Weights of a small GPT-style language model, trained from scratch on English Wikipedia.
Size: width 320, vocabulary 2048, 10.3M parameters.
Training: a variant of SOAP for these matrices, 654M tokens, 4992 steps.
Each number is 128 + 32 x the weight over its row's rms, rounded and kept within 0 to 255. Layers, rows and columns count from 0. Numbers have three digits each. The size before them is the row's rms in percent of the matrix's.

# k: layer 2 attention key, 320x320, rms 0.0583, rows 52-87, columns 128-191
# q: layer 2 attention query, 320x320, rms 0.0592, rows 53-88, columns 128-191
# v: layer 2 attention value, 320x320, rms 0.0624, rows 0-63, columns 128-191
# o: layer 2 attention output (transposed), 320x320, rms 0.137, rows 0-63, columns 128-191
k52 104:133091078097178148132147151085071101164081122118116075083139098130075154149096177117143073154086129098116166150102040163100090179075063108157172132139136102154124134105097095193134149111140098
q53 103:097132094144079073161148078114189115066140079127163097084112145130111129101110089116119136062072147109150152164142110198117113091113081164179152084133159161145105143140118158131104137120101098
k53 107:111112142222138150163079129148139091093139155178100169136117179115151142153159167156119182078129146137138099126065125106129086082091109098135140163179183114111105066121177158076139125099119166
q54 100:148129116108111135114165188054112122128145200140144101085132122117141152117105202110128107154130124113141166112158088107135119116119146153168150118109120118161153092185126141189157126178098168
k54 094:091129135153124101176159173134158093158128157130074182153107123180124083150111034170140153143104140124129164111176104189126121148105123096148156126148108156130191112121087122135096110142149095
q55 104:128109094151148092142119042113130151135142053115138069114168084097133120091061069171155116147128113160170160072138144104163163127128132142095135101129099131075180084136105113152156138122120128
k55 105:170104165156089066072179170144121102173073133085138100141112109105085131151121141125142083154155141112108106116103127087101135115145125092107074126143078121107098127176147152101150071146142162
q56 108:109091135113185133095116107108142099130148169171121134123073137102132105084139120096101109112156167084079127122084146095129146124163148141143139061137108149174102155145172107085143133129119119
k56 114:122139153152118147124045134116068160193121166110156120125159127148156188184168164120094121128148141144149119137135187119192147093082107106110107140129107138115146097122123149106127124107140192
q57 101:164138153184165151138169170075159153145105109137141122044051138079100118155089097098101086090108119157154159087107137140088112142152109079132151160161154132133134048081151153191131061134125137
k57 098:105116148121139140130128137102085092096069135153099145150142118118085065123169110144179132117132133086095151158142137175148159150095087132104121131151078129113130098127077159127146149140078119
q58 105:163131181168128179110098109143112171158123147171190125095135138077061084100073125145098160106061136104121093210123161123107141155113068142153131163151101114110125110097138191174192106160133148
k58 110:118178071135154104181113100143126143047179086190129103078066098108143128086143194080132110141168173112112103102096162092090134135144107161104109122133170156161097149113113111116106045164115143
q59 112:110141130140127172047116182125134109188155130070097162091125155151140110142126173095024152110165156174147163141154120129097105107136142133148191095126124141132201123068098130129104040140096128
k59 116:151085078147157085146167087133130109118131129137078113145166134104126126123152053133147097162146127133129133197120151177133132052112182127123115144084141168148142135127127142085144111067115107
q60 105:072110110172105138118122137148196182110146145139138164168177097184094148108114123146133165095115192115122112122149102118089086169107144166130119087079104119159196088167169130072080203165163117
k60 108:115146126160125128184137149140136105106141164092130054086150156117122150104163182135148082047118120128133111134141151094158125137196140124152133156117121150172062193090102185084106097124095081
q61 105:148126165045076181106182164141110110084128128111184102106128150142143150074127166096130160186086106143136137113122114147110177167149097098142138129139123130138107161201121100133119132109108117
k61 116:114181142140104197128160069086117147094180101145142164167139134083082150148065099144128102111068156139157113148135145123162137157076129171098142096130126134165088121099152131217133133074135092
q62 109:093135126156101139099103111093155108077196163094131106156084152157113151121144145164143169157186048146130131151056095112124095089141142114139147071153117157131131125143162162140203115157108140
k62 108:140066138176183111152123146102097117139142122171115149114151092143129110111143097120147177126097125239140131133105121031087122193214135101168131173135139095143123140099151145138101137145140118
q63 109:150131140101085083131133116104115139111108099139062167135094124023156115130174142112191184163123108170139115113113164129122132125097154151086159156139189100139135131176091082080144112115156146
k63 109:100108153176115130149067161142075174122118186160169107122153146170120109104145116134110156158182122109108134100078137143129140123230154142161105099143131056107067110123110168184127156125115123
v0 102:163109067124153107170127123111135093137134090089124079158129161168095148080137091181140110126138126090116115113119157117073130096119130100050023084155048138159118088091150172112124107160096147
o0 099:122093155157116093124123062166123091130160164141149132188148168149131141203124146119117127104153145088107098115095125165120185119162103128160164152126148158094102100129092094137129097161121179
v1 097:126141097121140104135129109115095136102153241083082125131118129167106143091212167140094127095110126146130076050193122151134144184126121098099101115088147086113119128126146122112133168088128183
o1 094:099130129153130152130091146145101077171147148145120133112156130159150174083125135089127097028178146087118100091106108092040165098134090127134093127115108091047126168161229139175151098131150098
v2 096:070195069151163117174100140080094119119115160154101143161133100097112154142149128107147162119094123149117054122107106134146142117116116131140162151150137142116124137102155127172147150119173113
o2 097:142133106091135110165122134103176136172128113156160130161102136115125134142125101162170107132112121108166136111174104111098059160137135166162128214143177100160156160117083190107064102134085152
v3 093:122151124127032130132066150161114165075159116144111093172125122115133113142196170158029115134176093141158140104073147094086098112084104086126129151056103155145103162114153108098145071123077159
o3 096:146191134139155123138140127145118139125146133120119154120164191135131118163134129120116149145105091124141139090157143130136082110096125124152080091183183171064183173049110118113131151128145108
v4 094:076120123128175108088179094101141138184103143116127151120075109118164142135137117169116145098157121130123168070180115136160146122095110114196108071076136109126078153112117154132131131117100071
o4 099:087162092164119143131061116140146124146161110132051148101113105150087128128212196143102161099124072130151138146173130166172117180061069119098203159140084101100117139116136140096129128099167120
v5 099:085099188139044099105081128100095114117174171119125083090150172112119108177066125124116111103149163156141125086114135165196141162170136122137128139111126120173063103143117147142117146108080130
o5 102:159178120151128106105139075131147144109158110139065120099129106102152089079149108158049114121156132134092146105159128100124141174154120091114089148164146145163115187124134135142196183121080117
v6 100:089059116082122173136137176081125081122148177172082127132138094081130144093105140122163171146159096117063127124109152128148144146140130124105134133132111128058086162103119097114121091146227154
o6 105:140130112127129154144101180133187131149111138094109126144144107140179110097123140078111083126108112035100128112172152135143109163154127069161137134131136087142147208176116128157125169096093154
v7 102:103114151169150153085069119178141171231142111124149110190143091098075212123145128132136129130154112104137104104128070100122224101120216104133138119093089151118093142111087149173183113119164203
o7 100:134128085137111125090197100118139109147096159105120138100089127202175115161170116137140159159109159160080165110142132133156106113113108167174131155145125153143145115192110018205123112084173138
v8 093:156130155179067061107159099096174143124105145143117077174095085133106103089071183101147132124124068103140123207117214142138157129062124125121050076072137179068160089096130105107057170142114118
o8 095:134141119118169094130105096130092107186117084139154102126110150067113188156170096119119129107097135138100159086121156136122158116168101133129154130136183130119203111143160106173105149145095179
v9 098:142125182152169116122121148178096180108127142120215094109115102115171077154133086115115138126117132144157136078110049063155139129192123169117169090191129086127129110112153083185083078164145098
o9 096:124097100084129144088164134082184118115121121133089144124101126192165099116090126114146121095110106166224176045125036125114167108097151160076131117110094144074114095139160079173090094142103104
v10 091:161129121115112147134155166099084116126094112108145163162116166130206157200109114154075176105115125110132144150099113106107122140151118143155182151099120100101120152112117073134131090128115082
o10 093:090112138129080156160106156111078125195104182133097075123128125150162117169160173127098146136094158121113107186105101108115131165136231184135108121105138158127119177094153163100122174178113119
v11 091:091142141152100105146131149121124146098145072130104115134081146159159109149086157147158122145167099116177099129089120074086076150179135114145120153121091134092131140073114099150141065083099141
o11 099:151175129062154113085123201140049120138154145086137138075168200152150122110130129185080057077126094129144169190096114137108146155138098176138162108134186146085137109145091122126139150092144145
v12 100:104119165119118093086105113073156136136127078121121103163089159134083065113166091107092095176165170129197134149152152124102089099131102120111131147177146132129128134117177120145128087085102097
o12 102:154154082089136134118144109149074137186114098113114117108056114087080180112108128130120128064116139160122101128135149147158114136133101126133155133153149128146131181107103134152127137113145096
v13 096:142166090144142131164170103100175078126136151179122114079165096122094117138103108125147200108089144133081129115111105149147157152205167154150154081138122150127153095174124104124119113149129122
o13 092:117136119129121152119112081150155167213156106118187193137070133164186149145127097159141198124110140204111084165123107189103123068148115107108143119125137118072134160075124137075140137217118071
v14 103:132144152120107118142120143124112120104147132123140160135172152163177077113123126117099124125186157059177149157132144099171099159061133111123126144163065143182101176184111150124110154102107108
o14 096:047110109148124180165147078112078128146152130133152128099091096189111173128097090159124107164146158131153069129173144129113110136141132088105146112057086116057122071137189111065168122161128100
v15 095:144151065142135073114058083070123134179096166062068056118128185078083105120050140120166115149110126084127113120146118112150128092108125145171066170077138098120102115125131140120191158113138126
o15 096:112113114177118143127106075028142154100152089159152091159148117100153095141100124111115095122156156178139178161129122106127082125147137194103098081172113108157115095145130114140143190098130132
v16 092:085143154117172141130154194179156130111184143139141160111166106144208096151160099094159120087126115145133094118109129144084114163122128135130132130168113114120108079139121128152142116126164136
o16 094:143142145132091123123149132100084190133136090085169147121083129140127147121100161089106131132108134169112097100171085180112137080130144186101146133184111153140108144052088108190079127092202158
v17 088:107176150077140212134149083150133115083208134039071169126124152146092110128133094093102125083144149134112140130087108120165128141097070142148119176065104146139186138135128112081146110151062087
o17 090:114107118134108134091102121151167121177165086137109090100125092104221159132173134121161110191122160062152099125140176123103119128077064173162109076076134086105083142134101133093181131090140156
v18 093:131094107116137122102156132130131163122080148108119097104164139132189148107116167170157159032084124167114072105173196138136168205150119183073101108102100129138114206102110163183124149150171141
o18 098:140175202149131093190116106126131140124124084090131138152114187168097121083092095124099106188094133134175101118160150149124185131133124153141110181128152105135122161128126181097061111083081162
v19 095:153116112087117100183185116179142194092101111114083097109087108097113113122090144138020100087108128174183123165105115121090140070107145120096098104090110033194129107111173143116139120113156200
o19 100:134090178092111195129123126152169149112115143141091096121153118134089128139086126187120091082099123159096132133122117090098157080106063128157123127152185161147117117186158137158125060101177136
v20 095:116154083170155152087148085097156124105114115113110088159153137184093162054155171133180122124131053067139119117196151120203096094114137135111137093156123101122069148090173166158100165073149126
o20 098:188068141140118141166069089077077108138077142170135118115116131076137131141125102187077129137153171152143135110134164151108112093116140085105082100157147064124107070145085108144125097120064109
v21 093:111165105141157141121076098107097144094155046127120100119082127113051126079113182158136158151157132122137219105173130129194087189098126128158105098130162134110095140181110159104176146142100169
o21 099:097121147110058128116145143157128113087151086106057162136160084178134121065114184196101023120137103102141141145097143158104103090167128152079071131110169088129156107090143184122169099146078173
v22 097:142055127099118104131112111111140146174153095132124100102089134178064071104077103075118067112150176070142166106130141131118167163123128124131100148118063142143138137116187167126149133204097123
o22 094:111122122127127141129120071153150118137094064133125151136158110104101096113131119102148114099102148078118157158121088100154192089116144091100146131136157125112126098145109151133138170081132173
v23 097:163079094069126141155069137152115100140196110131143190133169135131133177132165086168141092143083122139069163131104073083123130129110124080120104148105065111106180125093072145103110128172073131
o23 098:120120124112158153134107137106125088132144121081102133142113133119116104082033130129181109101150040143102128107166179127110082168144114169117170129156159164179150119123066169140160153132125153
v24 097:178119151140120156109065101096137123138073127048113042143147174092109174164082131143151132166108130104134121142079082125121152124166185150126169128140171190172097130132121079126190206128073116
o24 095:120125134173084138136174113115178123101111148129165159108089115103145171140149166132134120135063113166153200160134068107162069135106082082141120092112120123178117215077169118094106120132137155
v25 093:147133145124111173108090107143136143172140093132118063138143131103075127146114087121183170113181066204131112156149156085122143184091151057109085149127123150103079186081175096126143135100160130
o25 094:151092103179140134145146141174150160168126082119090152160130129088128115162083152108128084177107104116125099086150129137173102096162099115134067113102118065136163114161092110141131126121115102
v26 099:166138101163137127156132165109099105186108121152123138140113130098155165104108159100097157094111088081137092138137103067153128101122165191144137094085089147149124131135125133142091123101170087
o26 097:123123101167088134106125175152201126103151101120156166160141133127174161114136097121145125132111168130133165100135116105115149149103135142136156126147196141151100174132140100120098149112105080
v27 096:139129162106161111093134171160128187153139094060121134188143123142115135213116131110130065085150170083153136149132170132135099110098088117113196139141092107149107158207117061084165069091019098
o27 104:079145105141119170159112166143109103091156092127086095077140188157153139056166160170160148175132158148105135138144072108138188099147110127074115105122139130109145167149161208164140114176133123
v28 092:197099177153127112196172111139155112122140189146131155113148113119109143067104101091093123184137067147103172126093104158116131154155164088138082163122186139142165117081116115126157151142198129
o28 095:110145162069089153120082094128129108081124133085107106123149102107127088114087146125172136112093160108124137121162149073131078143106116192133117148122168102178161109150218078148074089087105112
v29 090:171146196168115105108076161118132149052117071127159158156141070181143113158115160168120109102132113093082117115167132072130123127146110161121148151086096122117136168175167124152104110164099092
o29 090:153095164164107134131128150101037139157161133126161107104178166092106124081110115100197091161118125090145108121116160130128108110136124129115143096130134117144044095105161087170162097176115178
v30 099:078151114174139166081106172099176136097161108137166102060164100132153090106171120135106132128133112157136134173116135128133114094115104122093185055163117120146123140089200113205152141131166133
o30 100:127082139148151088210173156111164107122110090080044126182151120162130194145041170133129099093090167151118167140066138121139167158125105140147114142127053116136145122143128146045140152139126179
v31 096:083052134114160153114121118133138154174083141106130145175140128132106178092139148138116143130127154109094116126088166116143168118119129156136090148100098094077120200108109185085136142140126094
o31 097:163137145186063164150134136096104079132144137138154159141111032108141135096102125165054098160155103080165145123068109141091162144165092113154172130131111134160150099097157145194125146084103130
v32 094:117111060076108109136107097133148142083122229151147125196138193191138097128183113093169103127111077131150137090163184153163147100119089133139134073079146105106157158190137066103153082135165124
o32 100:121110141085139091142158109099152122167096111158144079109088176108145151122110128055075129083149094160078111128120121089066107164036087084173113156140109118102076169126131149131156079115151091
v33 101:139103138109115131055172134156108089142142105136138101098102127113172132122110122120164088093113133161115096167134110152122148183109143115122152113121071189073149138088116154079078149206163123
o33 097:112096122175165075141123137143133135149153099123074138112138111157189113115129108124090144143137118097178132124190120125123139109114132095130087194107116090199103146093168108103089199057186130
v34 094:147147143126181143134111083123122075139110106117115112125119118149161156164155093143125076081146207076126134092139157091197034153119112150143115116144143171099082118155201113116169135070144102
o34 091:190116162083151164144142112088118154095089123097107127108107141161108138100149094152159146117139150148131169108079139166140053093082120159102076119080127093188147193138120110118080126100168137
v35 094:149164149138104174095158137099185111117105097101139152191173147119092115148126095053118179134139142147110161125111152152127118189107157116160100135144134124183128116108138103112140149107118120
o35 096:108118112109137144109120068138104124123163155115123133144088154167107099080143114142141152112085107155121103139127155095161145135135107146175163193149173132127094115133127133109120095112195123
v36 103:077106198119167122127103125106166183152110131113108144152044139086107091117147158132120090155114144121107125139125097107154071082121193192131125148109073124091126181178139064148089112099122124
o36 101:128135109115124177074118121076144144177124190119226128074157165171148163149078128105135147100143192114095139164113134157132133111153146136187061139068153129131105104128094137116099121130164094
v37 095:139115090047142123072071177084200137077143083131085146085152116091118096201128105095076087138162102087132133143140164162129078158113111239122141100083175118133130138155117118101131086182130108
o37 096:071166135130182166151136124085120099131187120128129127125168075152146078069151151131152120087174170105141167152110086090141186106126094167178187130227092158099142128161098162200137118140078175
v38 096:115108176115147097199176126171142150066128113095144128135159168065110151149079148129159114116114145148145109124168094117162198147121076112072196116137078126113173179195115118099136136164139159
o38 091:137125158078143171079116145164184154109156116072108117143070106122173141168167155159103154116082179077127117120135122131082117159086140134111176120082126095145113121139119129157101069132101138
v39 095:116132212128107113102158096162124125105099063197146141076141136112138159137156195089115125120136099064113158131231100137145154218158134146103131045154071151148169130155194133113147139124108091
o39 097:118143068101085114156138135157090148171146109129105135089159098155133128124131102164080143093138097108148130164137128179149107173087056163108096096146100049142138152079067131160112133124133080
v40 096:131137125076151117136156164078137082142124095185109120189148130111171108126163135122075166184127165125154141081131142199129143092142117061111107112179133058116115168111119139183174070162173143
o40 101:141125133090111148081154103151136149081159126109130139129148125133104176104164165129210075149145137134135124100145143109104166132114048077132084126093096129124130152148111152136143149125119100
v41 094:159173121134106127129183143112111193147103143122131154123127093168159090104072183094112132112139128159122176156100184119193101148076110172138122105092120152159076152133132168117066137110153161
o41 099:060117159110136119137139144112140146148125097108117130161148117111137187076158073118096089146061071095121138163137120115095104138097215134108126101093130117151109137159157157144084114097128168
v42 097:147103109158137140129133109180126102105125068067097104133130133143102165090138126166095144091170070088137176131118113127137168125120103103155094121106162174178123099148141128108114183196078111
o42 094:110139094131187119169150110111124237099035172121099046149086111083160135125134194120126106196173094173145132135156136137160137092102192076144105107115074071094101149149130155123191125125099185
v43 088:079123126125114183134104083126138126098179106135050096198135044155131132147106120096118113112160097141177092190176136106039162114102131116080182114122148084156141141138165151145092135133128153
o43 093:175201136148114130156173215146141149111110177114101153078119133121128114120200129104092174146150090158116072163110187113092132130178126108186139155086156139110098110129128099112144150122172137
v44 093:129185146151120107174080128135082159094075057106086108126092114108101149137136189142155171136113161093107180168150060112124162126083144109123125093151123113162155142113095139143119109158060164
o44 097:105171145149129116106162104126125157127171170172139163179162107186132117162146122129160124141133118114132191151101134148145150115120123086149127078169169139107117072141114111136137119180147129
v45 098:134121109078104111182123157076105122100134166111049191145142148154107097141111120138165126203103139104159141143115135122115118157122109116138143087143140144110078180134183106110115055181082166
o45 098:064176091094113096129108097140137115099120153165055117065129177120122151133125136124075133118147132140101149105082149077204129126152103101099133129166154127135133096097121105073161127119079197
v46 095:122084133148090126095081092126162119145115167122164091119075118114176143134097153110120150057188068143114184129109146123092115138097148119104177167115099173108092145096094089129111171084150121
o46 095:143125114129127104111150151189108114122135221123131106083172127092139146097140107143113127119113147115166098195149166181095101198093126121171164141088152070126207085080182136146126172150185103
v47 095:090088100119104156139143079099082071099119127152127090097138130161079179092183152153180181152147159114180112125159104140166132171139160096110088133159139152114112174168118185110168160138137121
o47 100:114182162131084134175124190131095102090156115068127092119189109131184108152128105110101150119110165089099117123152170111150128097134138131146170082126161110070078119112120105106066147223090087
v48 097:079120121131145178137129132116152115121073117140169113163127149106114158140119141107184162109131123078117145148108086169097165069137149131121091127133073155097098129143169120093120188051132126
o48 096:158117146074082200163115134110155122150107090144082127130172124091177129115157130119090145151088110146160184091131091146115122137119049148124167123107143135142136062143106127135138117119100121
v49 096:100180147136142133171084173126157128108117176164183140127117094157124149130181131102177121140092108110152129064152079096157070129112109141180119121144156145117153190090194109076134176085145109
o49 097:117144157138172096169194105164143088215146132105094148082130156114155132125111156140179224114127135143098210129105137112157159196109168114128187155114143082101112131117131150154074135109145041
v50 095:130130111051115143105118093114081143201118122143127132164127192091123205122172130134114106124120171174180100102142168158182112182129109075194143134139102155137117129082128145159134150113194132
o50 098:118223160150087114155122149150144097090102119126153060133115099158143136122109118090119146179149101105137121168061103153125147110153126152101180166114154108126134148148164122157167127072155130
v51 093:136148161135112165130135128114128157118099080126114100149126143158152119128124150108118124104157164143133122115107182083086135121137161131105150128100155116152135099130104136111186147139096092
o51 100:114128156121078070088104133139126193185168143115180165143128105086137103109102155124120095162124107186089126093131185109136164140150146029128162148156154141118104123100134143120149085074127109
v52 098:151084184150044095122081166095091118186113069136147139104155128187110102157103167104139154113102130092168119131122146125152170134175126092125127082185106141180131132130167135140112100090083115
o52 095:147089069162123127100139134168136137121120100122158122153084114102065175112142091118128053161138162127122062171095148117149137127106116087050107144122126147101139124138089084161140098093118141
v53 099:118190100141097092105105104137095100132117071123155178141135170144121138130163146040129167124144124123135153135055120137127185175094123181140111092181079144094164109132140176132187171170150129
o53 097:085148115146143126128162147085159178100143146165109138154122093141160150104149166157100134125146141096073138133153157173134138119035136139106099183146124150063104084124121129127105064115119137
v54 095:128157070153184116182138134134205135173179128126120131119171142124102169114103162175138087103135111146105095119138098102112145146085119113138146105151158098074163096078136123117149081128114135
o54 097:129117091089194126078173107106139115115136170096158123105123108146186171114154150106116165126124122187158070089132090120105154121111114066137174080109156137153104134144163118103078117134114155
v55 094:160185143155070140142109123096141162178173128094108152216119117159174064082144084161133106172160113149177144155174201087135100118154155170102110159095141135090146119129128062112155088086116109
o55 096:165111101125133089105162143156114110095173104134155118138151189103130127155101165136148081138116081126117080177076139130114171162115159117102121108174166095140043141115144098164177144123132138
v56 089:092182154068105133111136174133162102092086122083150145118099125174162168151124160103115132072163132102158104162110069147111114125126138106151075130112113178159117061067128175136121138153150157
o56 089:129137147146173144166148081240173112099145185174174129132144121134149159084127097071094096164106142163141092122090129134054115103142115073163117106121130110142162132139140112163202180115135119
v57 097:140177129126104139139140109119093172189137114140087106106129150148108133139135154126202145121113165139127143120133111160185171050199094148125159121036184096113111161140128139128134118074108136
o57 095:144121137179086112114135157134183172125117083106172110114080090141172067163199067228128089071139149193121146135098119129123064139116122120129153094152085142126155119153171190137164101123156095
v58 098:148139144128059120123105121131143097114133177143154162128084137124165142114172168155123129124173122151076134104144169128167115138094170141146134174144150129090085121154123138154134067177127150
o58 097:138141105117111133135103128166142128132122159148123103135149114176088113154142175179058186088118121143150128155046118083154114074139064100112147127189125116139144125092146142142168123135132099
v59 093:147198128115128123109041110110061109136163190150106128117158160121124079135127097157089120055124129134143082135116116110104192083127120064158109077105127034146080156128127098076148094136120121
o59 106:075172149130115104111135164109135076128092114091061146202088134135130113132139117113142114157180171102096117125113156144138126150186054091165090130118116161095074122108121150114135098146120157
v60 097:120119189137103099110143112181127105151114150097076155104125156114152160090083148190135164132090107159161127114159172132112127200101148096119121119096149129120095146113174121088121118189144094
o60 102:122121135140085161151109174117137150131106124094147111118025150122131117151098148095112116119118096106076155147137097123037140143179109110164044128163113135167173105118139102108192160099156118
v61 093:155084116102125085150104116124109174128119082178135151121140138046134148164146128117126148129089099142061148115086144150069145204141128127177170124103087150143131132151151137205135105160126133
o61 102:100153193131103104174161140114080125124094089125137144154172047152107113145098083155119107142060053196107143128148124104156152113065162124153081097106064119129119115122105128109157146104193125
v62 102:155117143110139168170060134162093045083134111152122128104151155091169089187136097148191078107112133172118101147114085130096125113152111135157087167207158137102124185145157176136147103048138118
o62 099:131116120138183069111124171101170144111131123081093145136169130165079139103075120150133119105190150140110110130148110160108091128138118189133175068108115083136150097114037151134152149108172152
v63 103:115085156091155012111072178131114169129096162112155141182105125164152155111145083107158112118108142152121108165187150165146153136075119149101087138120133107133145110125126110103141136132154100
o63 106:121120075143106101136155138108122117102138111151138135097157136088085108086134119145167181096136112111151136152185110125122138165124116081136127166126100134082111076131119137180114135161145134
q64 096:141117194077067068117158187141166035139048096131078136144115117128123084184141122166138173086132141083103126147166137167121197143073145129125077128169118131163109093136112112168156097144148150
k64 095:145101084135161101128162030119090069173221105090117142107172075132114079114103082135134114149159140143113126161151129130144113143079171144159169132180144133140129078190116127119147141132121142
q65 076:128121071075162115139077133108162164128175152186161116076115129107142142045114146171149077142078129177119082130100173096109057182179083119164144089128138117112098199088162132122094131122152117
k65 078:085117111171148161109138164144139193099071175153172160127091137185143155129211182047079115136102114166170128116129128106137139119139079142159127112142129135137154167141141096126123073120168116
q66 080:130139129174122141107096038098102123081089107111195096098139057109106135084113114071153104102135109137128068106122100129157078120161098143118126162124154113095130199109124140138105134105210137
k66 094:099090147120150182159116127153103123137112158131102148098118191204112136190163155099055126155120128148167099095102109119215143167096115128122162127158130149154122119119104086127160115130124089
q67 083:100121054135161088142061110130132119101145140136117163060086152138103110102190098166101117191093208148101137100124100105116150154126101136190161188070129153143145143121176151130080150176154117
k67 074:149189041078107063160143092123142140148059155141130165153162121112128180136173163096124095080120146150156143154123095104107141124090140087111107120094164178087123110139121128123069105110168145
q68 093:050159125186107145082118166121116156128134091164138150111116119093120156076098150139166153131134141148112061137131084121170125171152123151110157138063138171135126166100174141105122191114151148
k68 077:095129067090153130156111138105115141125081129119102142112103097156180228150133148122119100107097113107072108083067143112153124114117093077154114092115149146147108141148182077118094071191145109
q69 085:065082138150101162090136060155130120128130082146185123151109121103092123118153062033134174054170158197179161193131122163130063128147156109148147137077142102114116122123129090154109157132142152
k69 097:130115089085092138129119149146091158121143090092108134074133044119088181149122147117134139137121078086106096125119166094176139081153162144149162053104115144155108130161135114190102134115135121
q70 075:109045126161184075172100165107153178086122109151186169113115087104120153152137114145121105103136202153093050138112139138109150171086097106100112117167106157116094148081111141113053145119094135
k70 106:135126137157118167147101148182103097091150116096146141183209144122114157129073145143108123116084109087108160142121084117110109122134187156085135126164110133157149067051203113120132119117151181
q71 089:129127127091153096132096129223112064141116110163149123117141183107201100144217093075135119135101201099136168125065167150083095124144107117151130124100166175162145106150158104160085117117113113
k71 113:100110090109095133137113140144118139123139139136133126137163097135115117126107166145134094047132133171065149095149096076104129080156139164091102117114063122182198119091114157122090117094084124
q72 093:074159147159102125044101120088130135121144135126142127160125145113157156127100205105190139083120164177169142184099088138125101119183111108214097149102143124125137183146104147174148134109176059
k72 078:074162145186124103119089140144115172144048079072111119124096134083117103143094166115156105134082117124112091127121168141132135161077087184079125125126144158149113136213163139093112138056130087
q73 084:140111096111105118130107089169170123159143100132140144163142132170129122117106117120094122093134144168061159160108138128134074141168131146131110120111132083126163145143132116102120145092114113
k73 072:125146065089138147095113129085142113107114186141104102078129049123074139142160125112090178153107093142169162177078059104176168177157130149161147117159155150128170126165152089109200106100096122
q74 095:108122121120131179128174104216164130128145148140159111120165082121126145104132125096099133152171116198084096174130141161127111110157110119130092101131108114106155131093133138054123149149130129
k74 078:107102090167125166126117132143154120106185168171120118174101124156124176148173099157127123167176146069118147120133083152134081074171195112123127082125099129118136176141202089151175171118148110
q75 084:158094164094116174144102099107125174118123135160086175102126165198171137171162182191139178115116147076137155065128140125141098161102111147086169119083126101103154124121119133083112148107103178
k75 102:114064145150136103114138188094126090149170119135147134093148154129133087126065154186103152106113101157138093112167145142080122156111127157164119172166122123119090104153076122137139172092090140
q76 098:123134173092127152104143095116177129170187172078096130123070063164171134150086137144075188099160123156159103167110080134173090157108137110135105089153067129148133131081129111065084108119132130
k76 113:109143127103134173124108156084140163140108151085178085126094122124078142056113187158169148128127172083104110149102166128124180123129072142110140092145094161086110151159183148124145157125084147
q77 105:186127155145095138188094168106117119141133076130083166095125129152154109063090087124178132144155097113156141170146145128156183150099071144095088128165153118165152117113115186120146102136120175
k77 100:077158143129203114159160113182098100113081166052159143123069143095146124185137154094100101159136123143101094158119143175124086097101159093154145126128111146150117129117201097121153167113127121
q78 093:096073166122118084137183150119136143124149062136077128162150129146135080179156126118108131114087150108146082094154123146179127048122140153134114111126133184135100000108100098147092101116092146
k78 075:124060131146138111129117178094133140150127180117123150143153165169033149134147129158194085079117118109091155132153112164118148154065153112169127169150111055112122135120101181123152123141136142
q79 116:170163120123093112153174137130167107077138109078120150119124165163127156137160082141088145122162172145052157131062184130150083117090123158130130152091104087088109168140091164119104192134102102
k79 083:129061076103130096137169139080146084137137167122115129113230073124129105127144155142161122117109110181111188135141135130158116106159149100127151082128193131066117135115162170083096130211105208
q80 075:216086153108166114074143201133106165149076176117101111130147136117179157173144136104110132115184125104095143145091138201125169155115121115118126138198108048159168148111160193175130135153130098
k80 154:140112124125159142113122128088123128122115124124155087120140068112184212092124143092155156154139114187171131124038064116163138151161123099169079169144179139047105122127175128118137091144149180
q81 102:137120135116119119120157114152060149182144077148129141152163176129161126119154143094107135092164126090118144109131152157193065087118114122110096153153097119157120112180125108120131125089121178
k81 107:161199086039071153128126214027185105165158118080117107065112033161100087101138130119172096104136103192095162154103117109140080136154153081118166062160118057148179141064170172054126103156111136
q82 105:079149119117144106154151164092095094127083135118172142083120164115094083066120141121120151127118110158122155172130134123105162115121174127180148123164113160054095151131165084139102161075116163
k82 102:153151108103126110115155115125110140125124076068092092130136175073178146127139129152094160114156140095151159135117213116159171127139123155121074142146131167081165104112123168130140148187123128
q83 107:104095139215144109088069116209114104180089109183164096100122089190111092131135108102137176090072164120130200113083148046072101157146127150082146134133138143160137167112189127140141152101136124
k83 104:092109067142109091149092113129118168033169140135116116092211118108170094109145092199115152076160100187137163086113125128113122100169098139167066147109172176117119123139168128109146027151089136
q84 106:047075115107114110154201146145141163142122178193119149097108139140157085133144137157113140151133130154167103122099056115160157101113101120174148139115148136149169104125172136137148138117104143
k84 113:135241129121100145133088125091160090141116143113166143119151103163137104167123141172159101125076159060125141106094148140151142101126179163116145137099145130137150121139179144130088134132140148
q85 102:122091178160172118099182170098101125129107140124167088066139156104148140112106111119116135043168085110065125041157130072170130102115130177163115090137148103133130143097086162171125125142134073
k85 106:213068137114100152117134100120122130105129104131110048121104152173210100101171120140172113133155165197076110141103119206169130155136125122114135112199166120149149120122103204164175107199110190
q86 109:155171121138179151105137166156153157148104096147159090164139115103175091159102148208120163124136159106102084092116159124119096128140137139138140165144112130101129131136150086113167163106144054
k86 105:113095060143130129088184119139123137141133166165074136070107107131102185087102150146124177175113178135115142183151141101115147113179191167128140061178184145122087165124116127218085071146155169
q87 111:113083120103171165092114194079091106124119113132127170153115081152156187091125136181149141131117100113166143136179057105181077146131167083087127133161065151083178145154154145114144060087169173
k87 115:090159127119084122165150175112114099134131114139071121152162151100158148143140123111140112113132094151094124070186121167095105104150143152133136114135158157085138174115134088120151122080147176
q88 104:153123175137101136108169122156136097054133163181174156128120122125090122081146061136177135142138123146141128078120117115095124126136142105129140099108093129096141036174111110159144136116116131